Weights of a small GPT-style language model, trained from scratch on English Wikipedia.
Training: a variant of SOAP for these matrices, 189M tokens.
Each number is 50 + 10 x the weight over its row's rms, rounded and kept within 0 to 99. Layers, rows and columns count from 0. The size before them is the row's rms in percent of the matrix's.

# q: layer 3 attention query, 192x192, rms 0.206, rows 0-31, columns 0-31
# k: layer 3 attention key, 192x192, rms 0.195, rows 0-31, columns 0-31
# v: layer 3 attention value, 192x192, rms 0.277, rows 0-14, columns 0-31
# o: layer 3 attention output (transposed), 192x192, rms 0.26, rows 0-13, columns 0-31
q0 112:41 61 35 38 53 40 60 57 38 59 36 52 50 54 47 51 58 38 60 50 57 32 53 50 37 64 40 42 42 54 50 61
k0 134:37 45 52 60 48 34 63 60 57 69 54 43 34 50 51 43 56 31 51 47 58 52 59 34 55 57 38 52 49 26 33 62
q1 106:47 67 44 46 63 46 57 56 56 39 44 63 46 46 31 55 54 56 47 40 58 34 59 45 33 38 53 61 58 65 66 51
k1 142:28 58 55 53 58 51 60 50 55 49 42 41 81 42 51 55 52 45 52 70 44 48 66 49 70 42 50 54 46 46 69 44
q2 103:45 43 49 50 39 22 48 50 58 39 59 35 55 34 44 46 55 53 71 51 56 49 56 50 54 42 37 50 37 50 48 37
k2 132:29 49 61 57 40 56 59 45 59 52 42 53 51 46 73 44 51 40 37 50 53 51 59 44 45 53 44 63 61 51 40 56
q3 108:36 41 64 48 41 38 55 51 52 65 48 37 58 50 48 41 50 54 46 42 26 62 55 25 44 60 57 43 32 38 54 52
k3 124:69 55 43 56 48 42 48 52 41 52 48 68 51 39 52 58 48 45 50 54 57 55 58 36 40 69 42 58 49 57 30 56
q4 095:57 55 55 51 45 54 63 57 44 50 50 46 46 54 72 44 36 43 45 49 56 61 57 48 45 45 36 68 54 43 40 49
k4 124:56 53 35 43 48 33 54 56 50 58 54 58 42 48 48 35 58 59 39 49 39 28 57 42 42 58 64 47 52 49 52 42
q5 101:49 62 50 45 55 58 53 47 73 36 50 55 73 37 51 62 68 56 42 50 52 49 50 57 52 59 48 44 46 56 50 51
k5 137:67 57 39 43 45 37 25 48 56 43 39 54 39 66 40 37 50 40 69 47 63 50 47 38 48 50 39 43 65 53 53 68
q6 112:56 56 62 56 54 43 44 47 63 34 60 53 61 34 51 49 40 70 48 66 33 33 42 64 76 54 60 46 62 64 53 47
k6 142:52 39 48 61 57 58 41 50 50 40 45 70 57 64 65 54 39 31 39 35 62 61 54 36 64 70 33 53 54 57 45 71
q7 107:56 31 45 37 53 44 48 57 50 50 30 43 60 52 60 42 46 52 53 49 56 56 46 41 33 56 38 57 40 42 47 68
k7 123:54 38 52 42 35 54 47 40 34 49 68 45 36 44 31 56 52 67 50 48 63 62 44 57 56 57 49 51 44 34 44 61
q8 097:45 52 41 57 56 57 42 57 45 85 45 37 55 54 41 51 49 25 38 53 68 49 64 44 42 50 59 60 49 51 59 70
k8 128:34 55 54 56 51 59 54 37 63 37 43 43 56 43 52 67 52 66 58 41 39 58 64 50 61 38 40 52 60 43 57 51
q9 131:47 41 60 67 38 55 45 36 56 39 68 65 48 46 59 44 62 44 53 38 50 54 41 59 52 55 57 49 39 55 52 39
k9 152:57 42 59 36 56 49 45 53 44 53 43 62 48 35 46 28 40 39 48 60 40 43 51 57 61 55 28 48 58 66 45 48
q10 108:45 60 55 38 65 52 61 39 56 37 56 53 56 53 47 57 49 40 41 49 49 73 47 39 57 65 36 49 48 44 55 40
k10 140:67 60 36 46 60 47 37 39 71 42 53 50 50 44 43 48 49 40 38 52 40 60 61 40 51 59 58 51 55 63 42 55
q11 100:57 44 51 57 41 65 53 35 57 38 63 48 51 41 52 35 31 56 42 46 45 52 47 51 37 48 57 51 55 54 36 48
k11 124:57 58 55 56 50 61 43 56 60 42 52 52 45 55 60 60 37 49 61 52 45 53 39 42 76 57 43 46 61 48 47 44
q12 093:52 44 46 50 44 36 57 38 63 35 45 41 64 44 43 40 46 52 53 56 52 49 46 51 64 42 55 58 56 65 55 49
k12 115:45 60 62 39 50 57 66 69 56 34 59 47 70 49 56 38 35 52 36 40 52 40 47 70 59 61 63 54 57 58 58 62
q13 109:42 66 54 51 55 63 68 26 37 56 66 65 43 39 62 48 57 48 53 46 37 45 43 55 59 55 44 45 47 59 57 48
k13 129:48 37 53 42 67 65 53 55 36 65 60 53 44 44 50 37 56 34 49 47 40 60 56 58 52 57 27 60 57 44 56 51
q14 089:66 55 51 64 68 49 55 50 57 43 71 49 44 47 29 55 48 51 38 53 44 46 65 54 63 58 50 52 54 31 64 55
k14 126:53 39 50 55 53 55 55 55 61 55 58 54 59 54 48 42 39 61 51 66 36 49 43 49 23 54 48 35 56 50 55 34
q15 123:53 43 68 62 42 52 50 51 45 34 48 51 45 47 63 36 28 65 58 54 46 57 61 59 47 58 50 40 53 60 37 40
k15 156:68 46 52 63 27 55 47 40 49 57 55 43 44 56 52 57 52 41 48 34 55 63 77 39 52 66 48 38 40 38 36 54
q16 112:52 36 41 36 47 46 51 43 46 24 25 58 51 57 44 51 62 40 56 49 68 58 40 47 56 49 38 44 31 46 50 38
k16 145:46 63 38 38 43 46 65 65 47 49 55 47 50 49 47 23 53 47 34 46 50 42 31 54 45 51 64 37 60 52 41 48
q17 115:64 59 50 64 45 53 47 57 55 50 51 27 55 30 55 51 38 37 61 44 50 50 56 52 56 41 50 52 60 49 41 30
k17 132:55 42 53 54 36 36 52 54 55 31 56 79 48 45 53 65 55 57 54 65 46 67 48 44 48 41 64 54 56 55 55 45
q18 118:54 60 43 52 43 36 41 39 60 26 60 54 44 39 53 43 56 62 52 51 57 53 44 37 66 36 39 61 30 76 64 40
k18 144:72 26 60 39 70 54 54 61 54 46 51 57 60 45 50 24 49 46 50 47 59 62 38 50 43 48 40 45 52 58 33 40
q19 091:57 55 41 48 56 49 55 50 53 30 57 68 53 52 49 41 31 43 39 49 38 58 47 63 44 42 44 48 53 55 50 53
k19 130:53 64 41 52 44 62 28 38 32 45 56 36 73 46 48 60 35 59 58 40 51 63 48 50 66 65 36 49 55 43 53 67
q20 110:51 26 48 51 43 50 29 48 54 47 41 70 57 55 60 64 54 51 53 51 56 62 40 44 54 58 51 47 55 56 54 70
k20 147:55 71 51 40 55 28 46 75 59 53 70 55 34 44 43 23 50 52 19 45 59 37 45 50 50 50 52 49 41 53 42 40
q21 096:43 48 49 37 37 55 46 68 47 47 58 50 33 72 55 48 70 57 66 44 38 54 43 42 38 40 49 41 45 39 51 45
k21 134:46 50 62 65 57 58 76 60 50 61 42 54 55 46 62 33 51 64 46 33 54 76 46 45 56 55 53 43 40 45 23 40
q22 096:51 64 46 52 53 80 54 43 48 60 49 56 62 47 42 61 61 41 56 41 38 58 63 48 52 66 45 47 62 32 49 42
k22 127:52 50 57 39 36 41 65 54 56 52 52 55 58 36 61 58 45 40 47 41 44 57 56 50 75 58 57 49 47 67 48 36
q23 099:46 41 57 66 36 54 43 56 69 53 55 52 30 43 45 46 58 45 46 36 44 57 50 53 58 60 38 45 53 50 41 26
k23 128:67 48 53 46 53 69 53 51 41 37 61 42 39 43 58 52 48 69 48 48 36 67 49 56 36 50 72 54 53 57 39 53
q24 093:46 62 42 61 38 59 40 67 41 76 64 52 50 50 62 34 45 47 59 53 52 41 41 56 59 33 45 54 41 48 47 44
k24 125:45 50 40 52 48 60 58 52 59 42 73 43 53 49 68 59 44 57 60 37 44 73 45 40 58 47 50 43 51 46 43 39
q25 094:59 60 52 25 73 56 50 53 44 41 42 36 62 39 62 49 41 54 34 45 33 51 46 46 53 43 65 45 59 66 59 62
k25 130:40 37 41 45 67 46 56 53 51 64 61 51 56 46 57 55 45 42 46 65 58 44 37 61 57 51 45 51 53 54 76 57
q26 097:57 51 50 42 57 39 55 46 52 58 80 28 41 48 47 29 48 42 45 56 40 53 49 62 48 45 42 47 47 54 47 57
k26 124:49 49 60 39 49 62 60 48 60 42 55 45 59 28 41 56 47 59 73 71 60 35 40 40 47 31 32 67 36 58 67 50
q27 103:34 50 49 58 33 66 58 34 37 45 39 58 46 49 37 46 50 30 55 47 46 60 45 55 29 62 54 50 65 42 56 59
k27 128:50 48 32 66 33 45 62 25 65 59 49 48 42 45 31 49 61 43 46 46 37 65 64 49 56 68 38 60 41 36 50 61
q28 113:65 51 41 50 58 60 43 66 43 77 31 60 35 61 49 57 62 31 64 67 56 55 58 47 44 53 49 63 47 44 66 66
k28 132:41 60 36 49 33 37 29 44 42 44 42 36 66 52 54 55 58 50 53 59 51 45 52 51 59 35 51 39 46 32 57 50
q29 112:50 63 50 34 62 34 60 58 35 49 41 32 48 60 46 61 50 50 41 59 50 59 50 50 50 47 43 51 48 45 58 53
k29 135:61 54 46 37 56 61 59 59 52 54 33 61 66 51 65 48 39 51 54 54 55 39 46 57 45 46 50 57 48 71 53 51
q30 099:49 40 41 42 71 59 46 65 37 51 46 49 52 39 69 63 75 47 71 51 55 42 39 60 49 42 46 28 52 45 42 43
k30 122:55 43 52 41 66 53 51 61 52 55 45 50 23 37 55 18 37 44 20 41 41 43 41 50 38 56 35 54 55 52 37 50
q31 103:50 47 34 42 44 31 43 33 55 47 59 42 60 45 65 53 40 53 59 56 57 63 57 53 58 61 43 24 23 52 64 37
k31 124:52 42 61 42 45 63 54 52 66 52 74 60 44 43 50 46 47 53 45 52 46 44 50 42 41 46 49 66 65 49 42 60
v0 085:35 49 54 43 51 58 74 48 71 43 46 52 40 40 52 68 45 58 52 40 44 43 45 56 44 47 41 53 58 51 48 61
o0 078:64 51 48 60 52 44 46 43 30 46 45 43 47 54 47 47 62 57 61 66 45 52 50 70 49 60 46 47 38 35 58 20
v1 088:46 63 66 38 39 52 57 53 40 44 55 48 59 47 49 63 57 67 37 48 59 70 41 50 34 61 50 62 55 48 42 45
o1 074:59 40 38 46 46 42 39 66 41 37 50 55 65 49 45 26 56 64 59 45 51 29 35 55 45 36 59 47 50 58 52 37
v2 081:47 60 44 63 50 50 54 65 64 35 66 40 49 57 41 53 52 39 49 65 52 49 55 50 56 56 46 56 57 55 51 34
o2 072:61 56 60 32 44 41 59 30 39 58 25 58 52 42 56 43 42 56 47 42 59 44 58 57 38 40 65 38 35 23 46 39
v3 083:45 47 34 64 61 44 51 40 42 43 49 50 50 46 45 75 45 31 37 54 44 29 66 60 55 51 49 45 42 32 40 46
o3 077:52 60 68 37 52 45 55 55 38 33 41 46 55 58 49 66 49 66 40 54 41 44 48 41 42 52 40 48 48 56 50 66
v4 084:48 24 64 54 55 54 56 35 44 42 49 51 57 40 30 52 58 61 59 27 49 57 65 54 45 57 48 63 44 58 56 40
o4 077:50 48 50 48 56 41 37 70 51 60 64 43 43 52 67 50 49 57 35 61 63 51 32 58 55 55 48 54 38 51 49 54
v5 085:50 44 53 49 48 34 20 34 49 47 63 53 50 63 43 53 37 68 42 37 58 51 45 37 61 45 54 43 55 52 67 35
o5 081:50 48 35 43 58 63 71 61 61 46 50 46 44 46 41 64 55 36 45 63 60 48 56 45 44 53 39 51 49 47 38 61
v6 086:38 50 59 48 59 57 44 42 41 69 53 52 44 63 61 51 52 63 48 55 45 57 57 57 49 58 43 56 58 25 24 49
o6 081:49 33 45 50 28 36 45 35 54 49 45 50 51 51 46 46 46 54 38 52 50 43 45 46 44 34 53 58 37 54 53 35
v7 077:32 43 37 41 46 57 35 63 58 53 39 49 55 44 47 38 52 46 57 61 57 61 52 44 62 64 38 65 49 49 50 51
o7 070:57 42 47 55 63 41 59 44 50 72 32 42 61 54 53 33 36 41 47 51 38 40 48 56 45 58 48 39 49 38 33 64
v8 082:49 52 34 45 70 56 47 62 54 34 60 51 54 56 46 37 51 43 50 74 45 55 47 53 49 57 58 56 47 56 34 47
o8 077:44 39 66 49 50 54 56 53 40 50 30 37 36 50 39 63 53 45 40 46 45 51 44 42 48 63 42 41 54 47 59 73
v9 080:59 30 59 53 44 50 47 36 57 37 45 42 59 51 36 58 43 48 68 32 62 59 37 65 41 50 40 37 45 47 67 57
o9 082:52 41 15 35 67 53 43 55 51 54 41 39 38 61 53 54 48 55 40 78 57 50 49 49 39 51 50 52 48 44 52 50
v10 070:53 42 60 51 61 59 57 51 68 42 59 67 46 51 53 55 72 62 56 60 43 50 44 48 41 54 43 62 55 47 47 54
o10 070:67 50 32 43 52 50 36 42 37 40 28 48 49 44 59 53 48 28 48 57 52 37 49 65 53 51 58 44 64 51 50 54
v11 090:55 53 49 43 59 60 50 46 54 37 57 42 67 42 54 65 53 41 37 59 56 36 45 42 40 61 46 61 50 52 44 60
o11 081:64 50 65 37 42 46 49 58 56 58 30 64 66 61 37 44 61 52 57 52 58 49 42 51 42 60 36 64 35 49 43 58
v12 091:57 48 25 45 42 54 55 46 60 40 59 55 48 58 48 39 69 60 70 48 55 42 54 44 63 32 54 36 63 57 40 41
o12 073:40 44 56 55 66 49 43 48 40 64 30 49 42 38 44 54 32 50 35 32 31 62 34 52 48 66 40 51 44 32 54 63
v13 087:52 59 59 29 59 58 57 69 52 54 24 37 55 39 65 38 52 69 47 46 44 41 36 57 52 45 51 62 67 50 60 59
o13 082:50 49 37 78 45 46 49 54 70 56 57 64 32 47 34 52 48 52 52 54 49 60 52 49 50 56 55 56 29 60 30 45
v14 074:36 45 53 52 51 55 54 57 53 60 30 45 57 43 43 38 57 52 37 52 57 67 43 57 51 45 39 62 42 60 50 55